Each number is 128 + 32 x the weight over its row's rms, rounded and kept within 0 to 255. Layers, rows and columns count from 0. Numbers have three digits each. The size before them is the row's rms in percent of the matrix's.

# layer 10 MLP down, 384x1024, rms 0.0483, rows 0-383, columns 544-575
103:125126142170130122148105140128073151161104108126112119162124149106104154131085109087141158123120
093:113177089045109136130152137087070154086118164099129138113137177169095135066149117104131122115128
099:186183138109095124163113160115149156095113068151082123186077140189085141128139158059111106132046
101:132165170172107129130133156125136069150146199111122162071138130109098156160111102179192141141197
102:123153030088135128068168114103202137162131115112136129070160119178136132139143135161137143118156
098:150145169189176076105116108116109099157184084148116173123072086121094152110157113162122109135109
097:136119140188128185188101132100133167125156147140189185110089069230101078114137124122118099125164
099:102087136071092094182107137177143188110132053104085089118129091136080072151130166126125115092111
101:127146092118110131130135115125115101218117160170132110140149142225095112099121069138115126114171
101:128122088175113137097186140077120134134185145150128143124133107124119177108193164078119130142160
105:093109110097089175177101119101093125102191117139153145094174139104111153079166165103078171076129
101:118141108151129145204171151062126154149066155129083126166180152137135143154138161116067134152122
097:086114176110081138131102175110152116186169168159122158117120040151126074202160209116132129120140
097:137172123148154093121087131094125126160132109104105074109118142163143093148086125123113171128123
101:122111124115085120204111063156141154144153147112114113108126142097122097146097115162099133087132
100:171069114132178125143109135124124113100162145116137148161126092109206167112096091145109117197112
097:151096145188164161120122111140178075121150146085126091133165103188122161105182132129126116109128
096:137126168234112066143128122103125123125168111109103161150180119102137194104154068159133073122120
099:130127139143151145135165187138112191076141134146135136125110166161150116181152157113137129118067
098:141190144057119104096091143129140150089141090133133168176136120142126094188121087175183115094108
104:077024091159096135096134123110099127119150120131098128142138085111100079080116127120108119093121
103:115097117093127208153147111108161158139140091109124113129125096116147141127128162149100152200172
102:149157126111152141145130195117122143188134107112100121111139121180132157096104129118128184095120
100:054119175094153123110161124071098105123127122141126076144154175089108074105164112075138083131153
103:158064070137121127125156183124116176125151149145115145127113155098084063131157141132101166191108
099:097090109146106172128099093111128138153140172129104127090174100101166079087089136134112083116152
101:133152137139101106094150138084125083132111108140160127149130130090154125148127147145129147115119
100:104106154153171123066145111078193094134143175120212173136167136163136114116112125151111067115149
102:159127145200168111108118101127091155084150087145121213115151136109138088149095096154130080112107
098:173127072108163157123113124128123124141116115104099088147180139117134177111129134136166140112092
101:124150135102096135170116164127162083107128107088132127180147205152096128080108163182115171143114
094:089176089119182095129102155129100133181079110071109134152103136114104074190044179068126159112120
096:065152098146168171129070121087131152121098099150150162069152127158104103102124129138136105099109
097:161093112058152120163096227164102154113114166144173104143184153117139155146132186118155091152068
098:099079168112168115153169122148145118106164150116182080146153161087183126145129105122098146153111
098:075167058131155145107105183093091157057140151117188168192084143110092078057124122110078085157107
108:148133154139139116144147136129126120124111162163151022115118141181137082166111146135063074111129
099:161081100127078106094110092148142120077117133131146104099150164079106164157125135147117092107150
099:090124138124102055045119089118113165124236171159137157107147178108142127149116157165164156163123
098:127113119157141110069128121098113114118177163116145120078134153133128147134097197120156103163092
104:122152157081180153140134097161153169134136199130103099131161163110102185079133127142158219120166
102:074131170103106134092113094118176111171048130104180096142139103164099084158168077157122156190165
105:134223158097152106196072128093138137179135103158110160097130097147145112153104114132208094140190
099:110137129106152180129137131124100188157141122125154183118034127091131125122107090077104108130094
099:135155099151123126146094181084158119126165129099139122102110121096127159111135020106120130139079
102:143115146087136144157125177155089108118138155102147083136111093066080123144175152100121179179122
097:129157103118166107102127103146156130176128170060093166153128116113136192092137164162090108078157
098:112132148155123162118147072122119114156130128151115132165149143104113127126143165141089157098127
099:099106100138099181122177103142146136140134118122166112151132089166129155128130144109102162148064
097:163200178100145126126094131159176095130058109127175127153117063100101113168184176153122117090116
097:091135172081121137122135186124132138094127104148144156124140137139127153143140087125136097182145
101:139129163070115127158096143101142109122094162064169192069128080102202062119144111084136110114119
098:127051138115113141142098149115102107095135097119077113100070155129111166118134114075092111157129
100:139183126139149159162098180103071142136110130136123178161119113110165081134088155076053083090140
096:127163107179155120111157134169136091152158118133147102109139180186135099180169090147132132174150
099:084092148154089122157086134130114162191159119132082130102097122117102114166109120123150104178144
098:106136088123132108121104129096116124068220194075065120181140196118132048137115150106091159149194
098:142103087158111140121147106105127127077171111077166079117142102190176113093115120107228153098182
099:153168099142106094121124179131151138122143134092142078105120143109083149074111160128106139121110
101:104158156103125100108120134150156125112131137140119137156126152133110117117112126186071100076114
097:135138105155130064183122153139115090145190131120090150051163159145135148061130175160114109119093
101:113118157149162114129100120126122097169095115169074131133137103149120128147136091125139085132101
098:169109162107152185194067099162106141120076095109128150129155095132083096150094160082121116051171
100:071147103097195135149156103096102100158139193134099120130181116131169126138108138136168135140139
105:181106162104131113139153112097148152159160121119157152121111142144105117088092137165116138145154
099:150132090117117137158121156130136135180165171141102118127064165149099212101101111127160146149121
102:127145181122092091158150163157113103048121146085126138146088079158144139100109125154111103113135
099:154131053139158076139198124112123097079141124159148095072171159140100160107120162113151101126118
099:175158123122143175103094075162109125125178122174191131185174136144106165101110163092090141167143
098:155071190115096159136127067098125125114110092048190110129060066135103147152156156110151109112117
102:102136139137152158076112139144133049131145124150075155107146159128093148102149141165188130119165
102:189170109162136086086144107098118113175144143121101148101147133156087151132130096128097087088109
098:147132184142113151122169149153114110128217132162167113164141113112106154130131104107146153103132
099:105117118082056165124113116139171134131071071095065118100109152138128157097135161118090157165185
100:134124145059140104158102112156149131124155205131143114123112101152133174088126144156125141154180
100:130084154150099100117126089136139118155115129198150105125124178141130156132114125166139186133116
096:206148135137133132110070116121153146116123180123100129173066156121086185167152079083108157147177
102:109164135138082111118080122107036129144127171207126116084089104173128147095163146106152186117194
102:077102120075137081148157133161161113181093090138099133189123118121126154129112136126106119140161
101:120110121132115074124140133140131102132165143151109125119112137124129121161152158142184157094156
099:180133144126087154083126188120137156168089148137124162109156092200118148118150092117105109109144
099:140147108139157111117123122102169114110134117129077193134090093151071092100143148086152143132118
100:085134086136110122152150176105123182162141148124110079133176057154117107169142085172136124143173
103:102092213146114104143141159143142077112116093081098148141125170127134080114131136108156123093095
101:129145168144101107079140078152134140176164136092150063124111153097112094137189094130155203042139
100:113109099152062128132116106086130132109123191101209144117087192152086188110226160147108106103169
104:104136161117181158128159189121142141134135122135084183161149151101111156146175148112117124151126
096:134174121161144150082127131144169147173124123123115134099115079084111116182155105058138094180195
102:133161115109123148149086134137076128132147163145110129080108139123071126126152211144186119154108
098:055106159105150155106134117137137105079123162126064114108129152160140176121100180100141098086116
101:124131164113142130136115117127039142133112113101156102101110139166149126118140071057180158186142
100:110170179166115173135183129149147045107098145137135099125093116109073130134130109114158078130176
096:123101151096107077082064123126118157136121094100122148167163105153114121122096154129130100127182
103:116141114135107149146139122159140173097101119064132051117145158140042106127123069172107113184183
097:144141140114157096144135090110098103138093166122173086169120132123138147122168138118136100153071
103:114136087175132179135115121144176098167142141134122156145148151197103133149116090113189112137139
102:130133133117169161136156092120093174079089114150106061171126121175083115138181129097140142132032
098:157069117084113116125100069127171146166173093161144140156186131088132137135094129169157158154191
100:119096136094113150130143135116143093159173171145116061131127121129090020151155119148079110104104
095:136137142155124131161101163113102180157092141113126185143132072169149114097122132124128143111127
095:164180116117154063081125110116106157104168188157146170149099123132152103109163163192098094066133
102:029168114112052089118134117132180133181129094155115109152133093150097157073085143129070099081195
096:123132152123159174148111105121153122078111174191109085099141124080095125088093167128082134119134
100:080134147132096112166183157152173182064166113079106130112126149161097149125220147097153120118151
095:111115132145146135126107174164045137124106092154149102109136130138138118135099086096099119106152
100:157113116141078119142169114126131161106158083149089127122114127124153079156141073169154126089162
100:162117132133180096134124159113167140121092131122115113158115101182083137115118171142151094082159
103:113116157163095155135123120142101135118156122050170120117143157076146161156132130127115060146147
102:121156178121106151163147133127106143176123097137091146104133220133138083163083170121114125157114
099:131142152152148177154106092126107133100127102115097151134111135056148106190101155116093095120101
103:155178121177084059086171128016098157117127142168120120116152156110093122186135145104135131113136
099:122126096147140114103153125116119128136117184138121143132094164126076189158127135140123084164129
097:086164079120061069134128135093112108122147123058146058149126100083139111103140138104097117194131
096:106110120141126147098098160195152113167128152097127108114068070089092108107143083080134139125106
098:069124095211231090121145184127123101160168098074105137095041115177098137092129153185094136076104
104:173189124125178076083103099166060169098144179154126107189153139087128156110125110101130124155132
098:140155169121150135146149146132136108176118093122082146100134144109126156160118123094183139110149
099:100141120072175120107158110137161111111105146190176147109157136127151074112154145136089120169152
099:158151120100138128065165165161201182122145167108077126149151083131174106157115103132053109131112
103:143130059124117135122104154085162148151122144172149087101110128146125175140215131128149124111092
105:133152132066148177091110162090071130144121143086144127081117154087133123097157128173195118109177
100:116117122097145109146098103122119082134155172150113163138161130120113140118144106107098115108147
099:127119024097102101151106130114121132154068093130076148085147149104126074063072080150142117109164
100:124148119151071123112090112096156125121107127138102111120086099086207140113114082180155074163125
103:167151135123139118142112158146108109101121179109127145119192099124111166071141097113146100161120
101:178069121144112069080152148133142119103118086160123100150047080095114108169083096139113138149171
098:115114111160097068134136184075121092185094145203138118151148145149104151088169116133132165126151
101:146071159171163187112139134123163123197125141104074089085120104155117163138140124103184160125180
098:113122146121076128154117106139145157158118095173183136148129090088124159129143121125213148166175
099:110169128152123123148079097121112066101134121151170138128104137099133087159152103160088074161152
100:126072137172116147201136083163116098104127167183090107103147101134147120159117098080157081082125
099:102115070169134114151122111125136107085092157036123171134120193141136125137123102122183170178180
098:124125152105108083083141136115077144143125159195143157138117176145136131084126145134152159099097
100:107083132079081120171143115088128133141106158141131134168095139118101098136156123091170168164166
102:096159211113134166113131087099060112119146155154170183072174105107129056173075116149116145160101
101:100084147132152069138146149121076123093077123080141185108173088125154129159098142179152156130143
100:156148151113155155119154107107132147137087129143058132190162129178132179110109086114161190152091
098:184106102129128153101134141125079084163170112199093107113166089093127119119158069133110085137139
101:121160089179196113078133158138124139067106151135101129125157066208108127085151121140132128069134
105:104107096115109138162126072149125148159124151135090103113148128101139151140128118127137122184134
099:169127157161165071077097102118105144099131197092100128128116092101118083164140097150148118150098
100:195166129120092125137140131129159121091119148134139173139171171097147156110180132069159092164110
100:123081128172109139123135106117108154119098139129131156071098156095146132206139125109126122133168
100:108133160141118142197082138129187155097160127142159140075103077066121138142155102069079113100170
101:123130137171107140134148126114105137199118152174157113120192065131144105112181165071121074075099
097:117137130181142129090136155124154087120146136164151104144110128121094159157130017138157149158140
102:099109141117106146123116099147077103082155137123137158155191132108080097123200148120103140131123
097:169134133096144088157135153105134120124089183107114151156096113160104105119089117155140085158082
097:073128093191111090089176120111124071145082161059123174070140120135108135148149166174122091105135
100:102191154129153055131110143074134106086096147107113107124093053157131110088126106134151112114058
104:158082137095094176142133136112117141168111141092162102122083063079162094145146125068082148132112
103:110174132088108155143118185126106128156161078115145131130117119155106109112102184062160205107111
099:132114164142160116108132140075122131139185188135212096129165142134158102142131056101132114149128
098:147131113194031129135125068156150086116106137169128158156097118103107068177123105107114141158156
099:116119125118103181113148098121091155119076105130101103102056111159082135094138124117190136104127
098:147139199079161147148081135098161116154123147139095131103124153098144136123127104116146106167166
098:071073152100122123117105155141101144134134147140134101121068132163108086155126140153121120121157
102:163138083166081082177121095129117141096124137169144118129128116123135247138137079045073154108104
098:041178089126097187141123113156098139200171092098106157128135155113147159124099148147102133116170
102:137129131103145104160082136091175052130143077087135150138137136178097138127158084149148118106081
096:162117121143169121104133082139148102108109094130104138081086150050107157149164113137129134134128
098:128158142166119087144129123143108104152122119156116090085130093133158204102192133090134153087169
100:108090192130131103171186171096079131173092151103082100139097105078094136102138106098072125128147
097:153118140132112119151164149115190134146143115116175160145140116131110110117153113156139129089091
103:121118117176100133162138107107114125124140145136080193086134159149081119079105107080132143195128
094:118104126113121125146137153154066170072137118087131138092107170097107128136105175180135112166188
104:095128157093109128116115142117153107112177138165087103177164126136109071130085156115153114161102
097:178199197107135101141133224156131101073091094090114069112081124181088124100152070156150083158126
103:157138198134129131120131093106129172121158152093137139120103161197192113158095133132118148114130
102:194102109144085142102109104108080154163112127127172141150155125134107160153164127104130124127093
100:118147132107110112156141080124140134116096129140053129108126161094151164083187093203158088133116
098:094144146066091121093099101183193212121146177109107182128115046081072144113102155091095096154158
100:119127090139105172076109168135120212144092128112139131136153118122084109156129129122123115136171
102:155146128124106101149161122051177134115148134118120118122184155124168194156089090149098067153139
102:094123129115146110132097082157115114132110156164153085096146166119096078164131133166165108072122
099:061095122101163137113115115161128112167123153179095068162128201114140102092222142148099123043127
103:118149185155105124106129076133047154177168146143069115136163108173110082142123108072156140099080
101:093178110100095104145126182126123101136100103119054121128147120148131122169117164084176138206103
101:080193089178133115071105171106129099084142139128115118099118143201089137134087117085125163073130
098:112095165157115125083136125142103123131150184122126180114127164138113122130172118159102161120064
097:146174179112107133109131120156127126124122204115136163131110094127078063135230119097181169139101
099:110148105149196172162178174121176108170158090170073144057125084157098115121124133143140189067111
105:150151126111146148069137126151123118011137115174098122171099101118132122110118091130158115173112
100:124137071107141186123134083135156135113115096075194104095096149170095093155167128069148155107119
101:084188146126141065109136097129111091134138128134079090143162105075090143097141146119212116096167
101:092078101176104143145070139143155161106090152109079122091138189116131128154132119153154109172137
104:133152047081096179120111097112075190087167122139175171142122083163150089145132195136100126122169
099:128106174160087164112142150130155145095104084126155118145199157115114100125139096134152116175144
100:139139116102142120138106144113103086145142102143163116163064082145182123098090132107125159148135
101:103124150102126111094120179106163143182144092122176129173142139109173195197100110062130134131107
099:099115141072111115117137131121153093104106135135179123139190181119137156089170123108150085099158
099:086075147114078116096142150150050151109148111145130151119174186142093100070150143107094151110064
101:130126128107129185106157176117079122097126192142128066137146128149096144124103121179116089173077
095:096143112074099159137108135137059126127122191153138088175119079146103094104107108186163179126119
098:089192143165085083111108134130089153118138171158131108137130134155146196112152098238143177108071
100:125140077148054078142125105119164159115136147126149115155108114134139130125137088134217192130129
099:136126099155126120187148127125109153132180108157113124134166186121094098119160153104052090130156
098:150164103108119096077143143130137195119161181107142176133121122177127158093171136116142083117105
099:089116070081151143083100140134082151132122113103126137100097091101164195170124138109128152128085
157:104130139115105093142083138058110088191090141118094088159182150153070134139140068167167171170140
102:167088139185122069087125112163121122118151101106137088104155128143149147149108091063122056073153
102:105103194140117117147103159147027165135065161140192149119097163177117161185104189110151174110076
098:183169131060142112113145149120081115128101205165163115134153147088171202134161137161131142151113
099:115089112165163117178141136140168145133087129112122177111151144159117125141141114119112144206110
100:149119123135119175171119145128077132128151148164130128128154169174095106185139150156096097070109
100:160112097212092154161153130118132139118128133083109114095124131112131094112215162136082089082076
105:137134098147154149130173098141122115115132083137132133051078085170142175167124165157117159117150
100:099143123155121110169076097188139125095214150150159126175157174058108168123148173110233157153160
099:096152160147227136160149146120100156061128123047140110108125155141128129116121132104153100089081
100:124182144129100122119138123134157145105177136161148141096082214154163146119146090106076107124153
103:159123126116129170148110114072149137139131067140170146105141054113136111057173105129156120098140
100:134117185115160091160094132163161101135163151124178119072084142123098170065159112142123127152193
096:147082149115123099170158119110128150132092124093099122117115139097127171086105112112140157141159
097:168132148119176139158094077136126122028125081117105058142109097137127103136076150145113095068151
103:068153101114092096167111153145131138163115109128108177136161153123113081097129077088131087125134
102:119135144105143148096162142138110171121180120137144136144115152125095087100056137159051129156125
098:125095124123117111156122174143115105145111184125124083097141073108096162115158050123102178103165
104:099179126117135127115141133129111070093136095156173180138057127130093102126086163138051128140128
098:139118143112121091148156152127146102085130105127161139151101108113125169168142105118131125122150
100:148078116099099106125147220114129145103090073133151079113119101125127191094132106165189078095144
096:145116152122147129125053166091077132169134170149107098152144141135089122064136159117134144119150
099:142156187163124132140134143140106080117143204084162142144116155123140094129140127117235086131092
101:123148164098150152128154146126115157180099146162116132128115130058087083125045139111134182157086
098:126146106147091114147133168150107178131063179181139130192155126127143166093186185090104078112114
102:080069157167115154057162113183158123097089160162106110153096173095121133090136132119089076114126
099:153218134109129128149097129107093098122088100105175072077103152056120163131142163116107094129094
103:114148108120076123118145173145109117093174129160134155103147128105113143070087100146147171090135
095:125110160148171099084102121088144074098152146148041153138124045098149141156128099097127123134120
094:144102171099082126127093160159144111154155096188099122103147113137086149162092115131121091132113
099:108133138121113097116124182138101097081177127147156114174115128110113123166186142136119154117132
097:132149090107118141156069149155154122091122129135129124075143105136125072198160095145138156119109
097:120134131136079162131198113122165105175101142143050136118156118139130159099172095095088146169185
098:139133119146148132078115073134097117139117182102119124184141097123089135124140160075094056096103
099:179140097154160157125117045185177089145102097130123106142149066130124105090121121103168194138160
099:181174168138143073065122176101122131232131106133205108111164088116170101110175121105112093087119
102:181144176138175203086146075143141148144154080119122099104159141134046158123168102147144175128113
097:150141107157156184143140193107176107121113102100100145179067115086137122123083134131180103120149
100:178085125128093103146158116108138161059110125150189089093140097088114137124176080118079145128160
098:172097132124145048132103140185152102148091119128118192085146151100123070170113153164188140127168
095:162134111103119144085085141164089103110124080080135134101150142113095095157119140146107109175125
096:154155154156135130083109167147085113118070169140125122166121161104126128123123065135117132129092
098:132099091152114113138086096133140139182067184141076086163122068043159138137098140097128126112082
103:111124129148161184149110108130129123161130057135113155121117142087101125110131095122126144113121
106:094150084079184150167070147103141112127138117153126130126135143164065185133159114123107136113131
099:183141055144225106103077139091152149083128152173135171140026150138144181151153128143117111123101
097:133173135156085154202130044119114104101140106104076128089170207113143107186118074143177182161136
100:150146077122161136146115127132050149180103163170104117159138149088123161120059166114157134085110
101:158071097157131154115155112143128129156154112081082075089168206105121128132124144110108130183105
098:140133206160093139071111162145106124169134186152117095072070088060148143185133105111142183129099
096:133117108198116116139145171146138083132159168166142174134160150153138144185124129162179119123087
097:155129136131204138127116142126142095086096057063130121199068109090097101168169157104119167153145
098:104090074144127098157109118127122111091094163068081145118140154177159189151165145167110117119131
101:109107103119097148119132147083079120140046173126143125122076163139106189129110107125160102117146
105:120102150105157158096112093138083154141122141114126167115172095131135145115101154126117165111130
096:138107208147164169114119158084123130128116148108147111114170084135143147130152167154121125116154
100:164131150115033152082067089117127145082091134161136177163135148104170109188163136159158079144208
126:174146095156141096098134173091122100202112091099179110052124087102122146130176079160162130123145
101:167108161117147145102121167107142084063108108066112128099161124192188130109158128121073154121180
096:162121123130126079151137172119092129124106157126097139138131157084120113150149155128137125138138
102:171143174123156133134097088110099111131146145105065180149126125125177095153135172145126180176120
101:157105162121085074175121097137123113123105146076151062153134163185105153134132138100139094159133
101:143124171124122146110130102154142110122123143153085204147138140154171122166071128143118098060163
099:152120137088127129120119087134112145123121190124109130175090096164101145127104143135171163170188
101:142174143155140149104108124123134114164131121140119148167068107084057149127100091155123167152161
096:132116148155142099146111107111192086137035074164173130111123095107138130129135178117065085141136
101:074147099114106111108119109081145168094190135169163141213143171147094108111177089133084105120129
100:176169131122047140131114132157139070101132156174188164116148115092117081135152074135130167154157
098:123141106101122187114127131108129183105128164108116141138098070092178138080154097117128107101106
103:145160096143065106110150116096102128165078072152136107062057116153113093117047155127123112153149
096:143097125189145119159088076151127118134112133115160046136178141165098084128158106155136113101121
102:188157177132102172174129091148183097162082149174072142099127127130105096179138150129115072145111
101:105154077083143189104159107144170111102158130099104094121094118127100092168137151153102161147106
100:182093189143073089145082027098079169123113115137122101116141205145063178153149145128100172121135
098:117095130120087080115091102156124097119091107060100171146155090110136138143093136108128133137155
099:134113176100225148158080131140166127111157153075138112149126093069154231153103140121137085149151
091:176196102059075132139145119113134164132102102125181154116108093144148085126116186138076083140136
095:158131136147059098134127110125162124126086153127078077146174081139098154060129119058178109099129
097:115168156109157157153167159182057163118166127097131148126107171122064096105170137103131164125110
098:126079059136141113102140147106113113128166125115180126128127187138139111188117119135188110124116
098:101136124075147098168105130117168074137124090152120121118177063171127163119119125146152125132118
100:168159113126108128145127151149139119083188157089170113141160152121109113119155101102135120156108
097:088084129168193151188139102108113120109128156117157078167152105116051126126096164138087148118199
098:081162148099125120100157129174156081049103102140052089119110144101097142138123080128083189161117
104:122149128177174106094146148163118101075147174126167091121097151133181123127145142100123096093102
096:113154104177124112093122120158141118094152070152122143122112147120139096153105179092136122134154
101:075121100100072163173083107132093158096093114109133140148098089111175184120155077070166152193158
097:150117145074112125125156095123111095113086139137164205111152137117156147180160118077163059159142
100:161144182138093143158072164114128063103129174144105112147090091117103128140125092141115110165146
096:136098117167123109109114163090138169085071175116105173107213133110090115115048139107131181103163
100:149120078134111167091120101099158141128108067163190120162124106172136135176177168087162115101146
096:120152140177161156068107111163128152108167074109132092162166135112103099084150132133097127135089
101:125138130128158100144125094130140131131181126172061109147130156202068119105080166151117126106141
100:162106151151177104161084116180131131134190064080109121126130120124108046095190100122123145123160
101:077123056133164107126131130128146131153166137178174122084121135125127138143140150062168119084117
096:137177132114085070108117089153138127114135130122139109116102179132116111119138160165144118078119
096:031146167129119125209135127146190130104103104080152098178144078114092162107127144087134120092074
096:131157133173130128155125112130105139128117157147157161098137149119131138212081154129116151163083
103:173119086074181104134097090131129096162127122109137199092140107145196119185121160143146171153163
099:115172108089107114078190150122123114122140098114109065142150115115168113094150128131135151170083
098:158139136165185167159141122144150091053134122117110132146157179140186156089133083096090194145147
100:120135116128144085104147096112091090113078081104128124086176114110131130108114108101102118138097
099:158129100094073115098123113120163124098115149085175153125178162229104110136166084124156165123164
099:188071106086094179134074117097163166146114096173113137199189052130131054162128105082104094116086
103:148120178083156103125118123119143087153106075135094159110141103095185105167106112200164140183117
100:145138145122163116067150120092117162187107187091125188153171125151119081165152087167094092145088
102:148121107181205157126141166137115128084190095146124090045129101143161060149161106187086132170121
100:203118129145155173110128111119169157134138148117168075102090113146094069120101107153110140116133
102:136097098120131183188173144117189140114141133101132110159191075172144146137147120107097160143138
102:092131083086178115097184134168197055133135122187110102152138147154138137070158162135166161124125
103:099077189143058154121123108115185131133165144118192144103129188141106114168140099161198153118155
105:143151146068131144118139082130055177177132165123120109101127218147118138137170118092108174162169
104:173045170133078106157126133128123197150125104173152123143099075111130132109138114125134143082114
101:102132181128041103141100118167119063176093147096136082134094118126117120082079125086124152165073
103:206161175125120156118162087103128145104166126120131135145107141151125191135134120133125074096096
100:115182113171148122101127129143127140122155121180148126179121164088101131165153059097145143161096
100:098180104100159102108159133111109084118163160094186110139158180145083149083097132074139114111151
099:105156103191061138151156104141175110059152103120143139139102154099113209114124172128149132132175
103:133118139083139174123144163151149128107144218114093102139111174136155181159174128143099110136093
103:017165152163153097099095113148183148118112091109121110156133105159141159047143117089143150102131
104:081063093116126086145104095112087111123092142135099082059112116147109150090137152169137133079111
098:099115082147125118161134098102131146094152147092155188213117115136167139165171167153147118074098
102:165155114118106159151106121147195149128168136196084150118150129110161074135129112190153135101124
101:174147162145148115115100191123136183128086172091167129086129080127137181182150139123138136210114
098:113158146167174126077111140136174162178192134107108085099190133119089118156150086094194182147087
099:109123130098143110080149099160143075152112139094154129153133138193098095085169103130117092080157
100:147061119146126099194122167146193160165118162115131187143101190134132085166095095199068120145102
099:129104121112065157119109110109077112184145080158101160101149139159177142204174169145147174090119
103:074124120071118152116122164151124150173148126106164183132136130109163098148095115110160142084194
096:145134118186116139171082167160167103128115078143157142137088122114139144138117161158182166156119
097:088147094085170196131182138165127116137134162130097157135162067121150124114084093124185042165129
099:094114128149118152100150127129125134166148090106161125133096092115095159148128104092105159118130
096:150168074115143153106101152123123126141139127115169153094129131161188074145145119099084089093142
101:074117129157109146102157061126101176094132144091122081118151123131138155156153076159114103111122
093:087129121160076184189127106119096113155116103163133078159115115112099125088183120171169081126119
102:129152104139156131213137125117138142126141099118099081164093102131072156169082162125115109116112
103:085092087111136122149090096107153085133073184063112100143134168107136154026094156096110106164102
101:114128126112146148092171168111112148132078165152134112134150177118078110149131136111144115155113
098:180154146150131162114147125121092140148141152111135075140160115165159117140141147090110148127097
104:144152117147104155133087108139102103114142118165133122182090121124144146092158138174143118107157
099:174161099138121136126110154171102162107127143090192139098131162089115177085128157177151143118062
100:153208157079116139126163062092183100133156158137086124105094087133141091156094141146134099129076
100:117081124136125105162144160160111113132104099049103099109107105116106147100111177159072127126108
095:156161203116146113123137065114159090099079106122145221113164075077143086143141169105109110101187
100:170159165181186142125097147095143166143124136128118129110135116146123093151125176132117144066119
100:147118087187161154116155154073115168114129160154094100089125174134175132134127142109101164154139
098:151176085119124133104162129151121160086069191104159147122097119205176103142065091130115122129087
100:130037122120127142113126185145119163108109131102146052121201075083142093104136119173128107087086
099:198141134139168126116144153118136139122140156115170087163127047161056163053175106128140168124129
101:104125124141148129083192155117113093089143112130157154130113113139144204041101156194132122085160
095:123123133094123101177227106095131131142134119121112140176116074118101130116107176119167139196142
111:106098126107131096083060144175160110134142144043116086120114122104204116120103147173148168126147
099:120138125152121128163066092117129189156109128130179136153100093193126127118110153150153157117084
101:173116055147157195175138057139093084080171148050145115151150159101134155156116069118164152116158
096:125111094108127116111119098132130092125082161078137100192124105165075156187161129095095097152097
100:145123130081134153064145140165115149094148139078110131172119146145117113111101115152121112163079
100:164070133099129131139134075153101143069140095136133093163146144164077179105110121142136145180146
099:160142093199137093153134129159161144105106118119118102135112081105117134171178107072133088172129
102:103103091187123129117149161103167182101149170095196114106136045126166128150107158042070094132117
097:124124112188102122105155111126085195090141168099077130182113087081153148168071163103136082165142
096:077178168142130135084129137100093119090126132158113020169103100165143180133102099172100110091162
102:122142122102117148096111183105128128069060127108128160075142090094125136120183140135120055117101
099:119098055050119117163133121150091158109149148165136142143202103067134150127163157109131128126093
103:214155171128100087095127149155137121118132079085129118087115075119159111140142129158073136135167
100:108098116117081155044132106125067099124098102097100133108143161078148113113093083127194131120152
103:151089153139101130119152159090139124130106154149111114066123079101132097117159120170079111076172
099:116107113119115137136076142150141140139172152076131132046160169105126131101150171195125086117199
102:051140134101112136133164116117138105108137082082117145143108103060115138136099122129095107049114
097:097172135120152030118106082185118141139127091111158142108146135094129146117143112192114095091113
100:068118149096110092138228150129181096120132103138141141135148167112107152114115134144127141120148
099:073125139143098124131060131107154127108136103097079120140121175157152138112114126072103149078110
106:129128142107135044141159104112096060125153148087106111137118145116124155123095046104112117182081
104:139141067149120157107147127114148114164152141138153148078113125142113153113180102157129136131138
098:180125131147141079166146146142134176125130117109109087140187126105099171151169124169115189111118
101:139198128149105156128156115074147134108215096135124144111148103164124149121200189127084094120110
101:211068124097129134169091135149154100170138103142106167090133142099122167133125144089116101117145
099:079140168106148122152156119119120180162144130158170141161124180192137154123131101142159141113125
104:133084121119163157106074159152180107111145113107109147123132109162110113183082135144104135084164
102:114114136199095151106125087155086088136102104135099107168095155146136128165102087111210061160208
099:132178179143175163115089156109134151090187119110101110120114107123130203103100153139121092112211
097:114137177175095165131201118148103081126132141113120198068131178145105152123105124128128210143118
101:178113113133130092163130148140120125108127126081179148159104158149096118119191153099136140110171
098:158093143177156102125094145126092162154143149104164099157138211165136141129127124140164127065129
100:171098091118154140148124155127150141048103124111179113156155156141068107074151122090104147157143
097:126120074127105113165083146093063092122183116088172107172069126141116110148132133216179068108126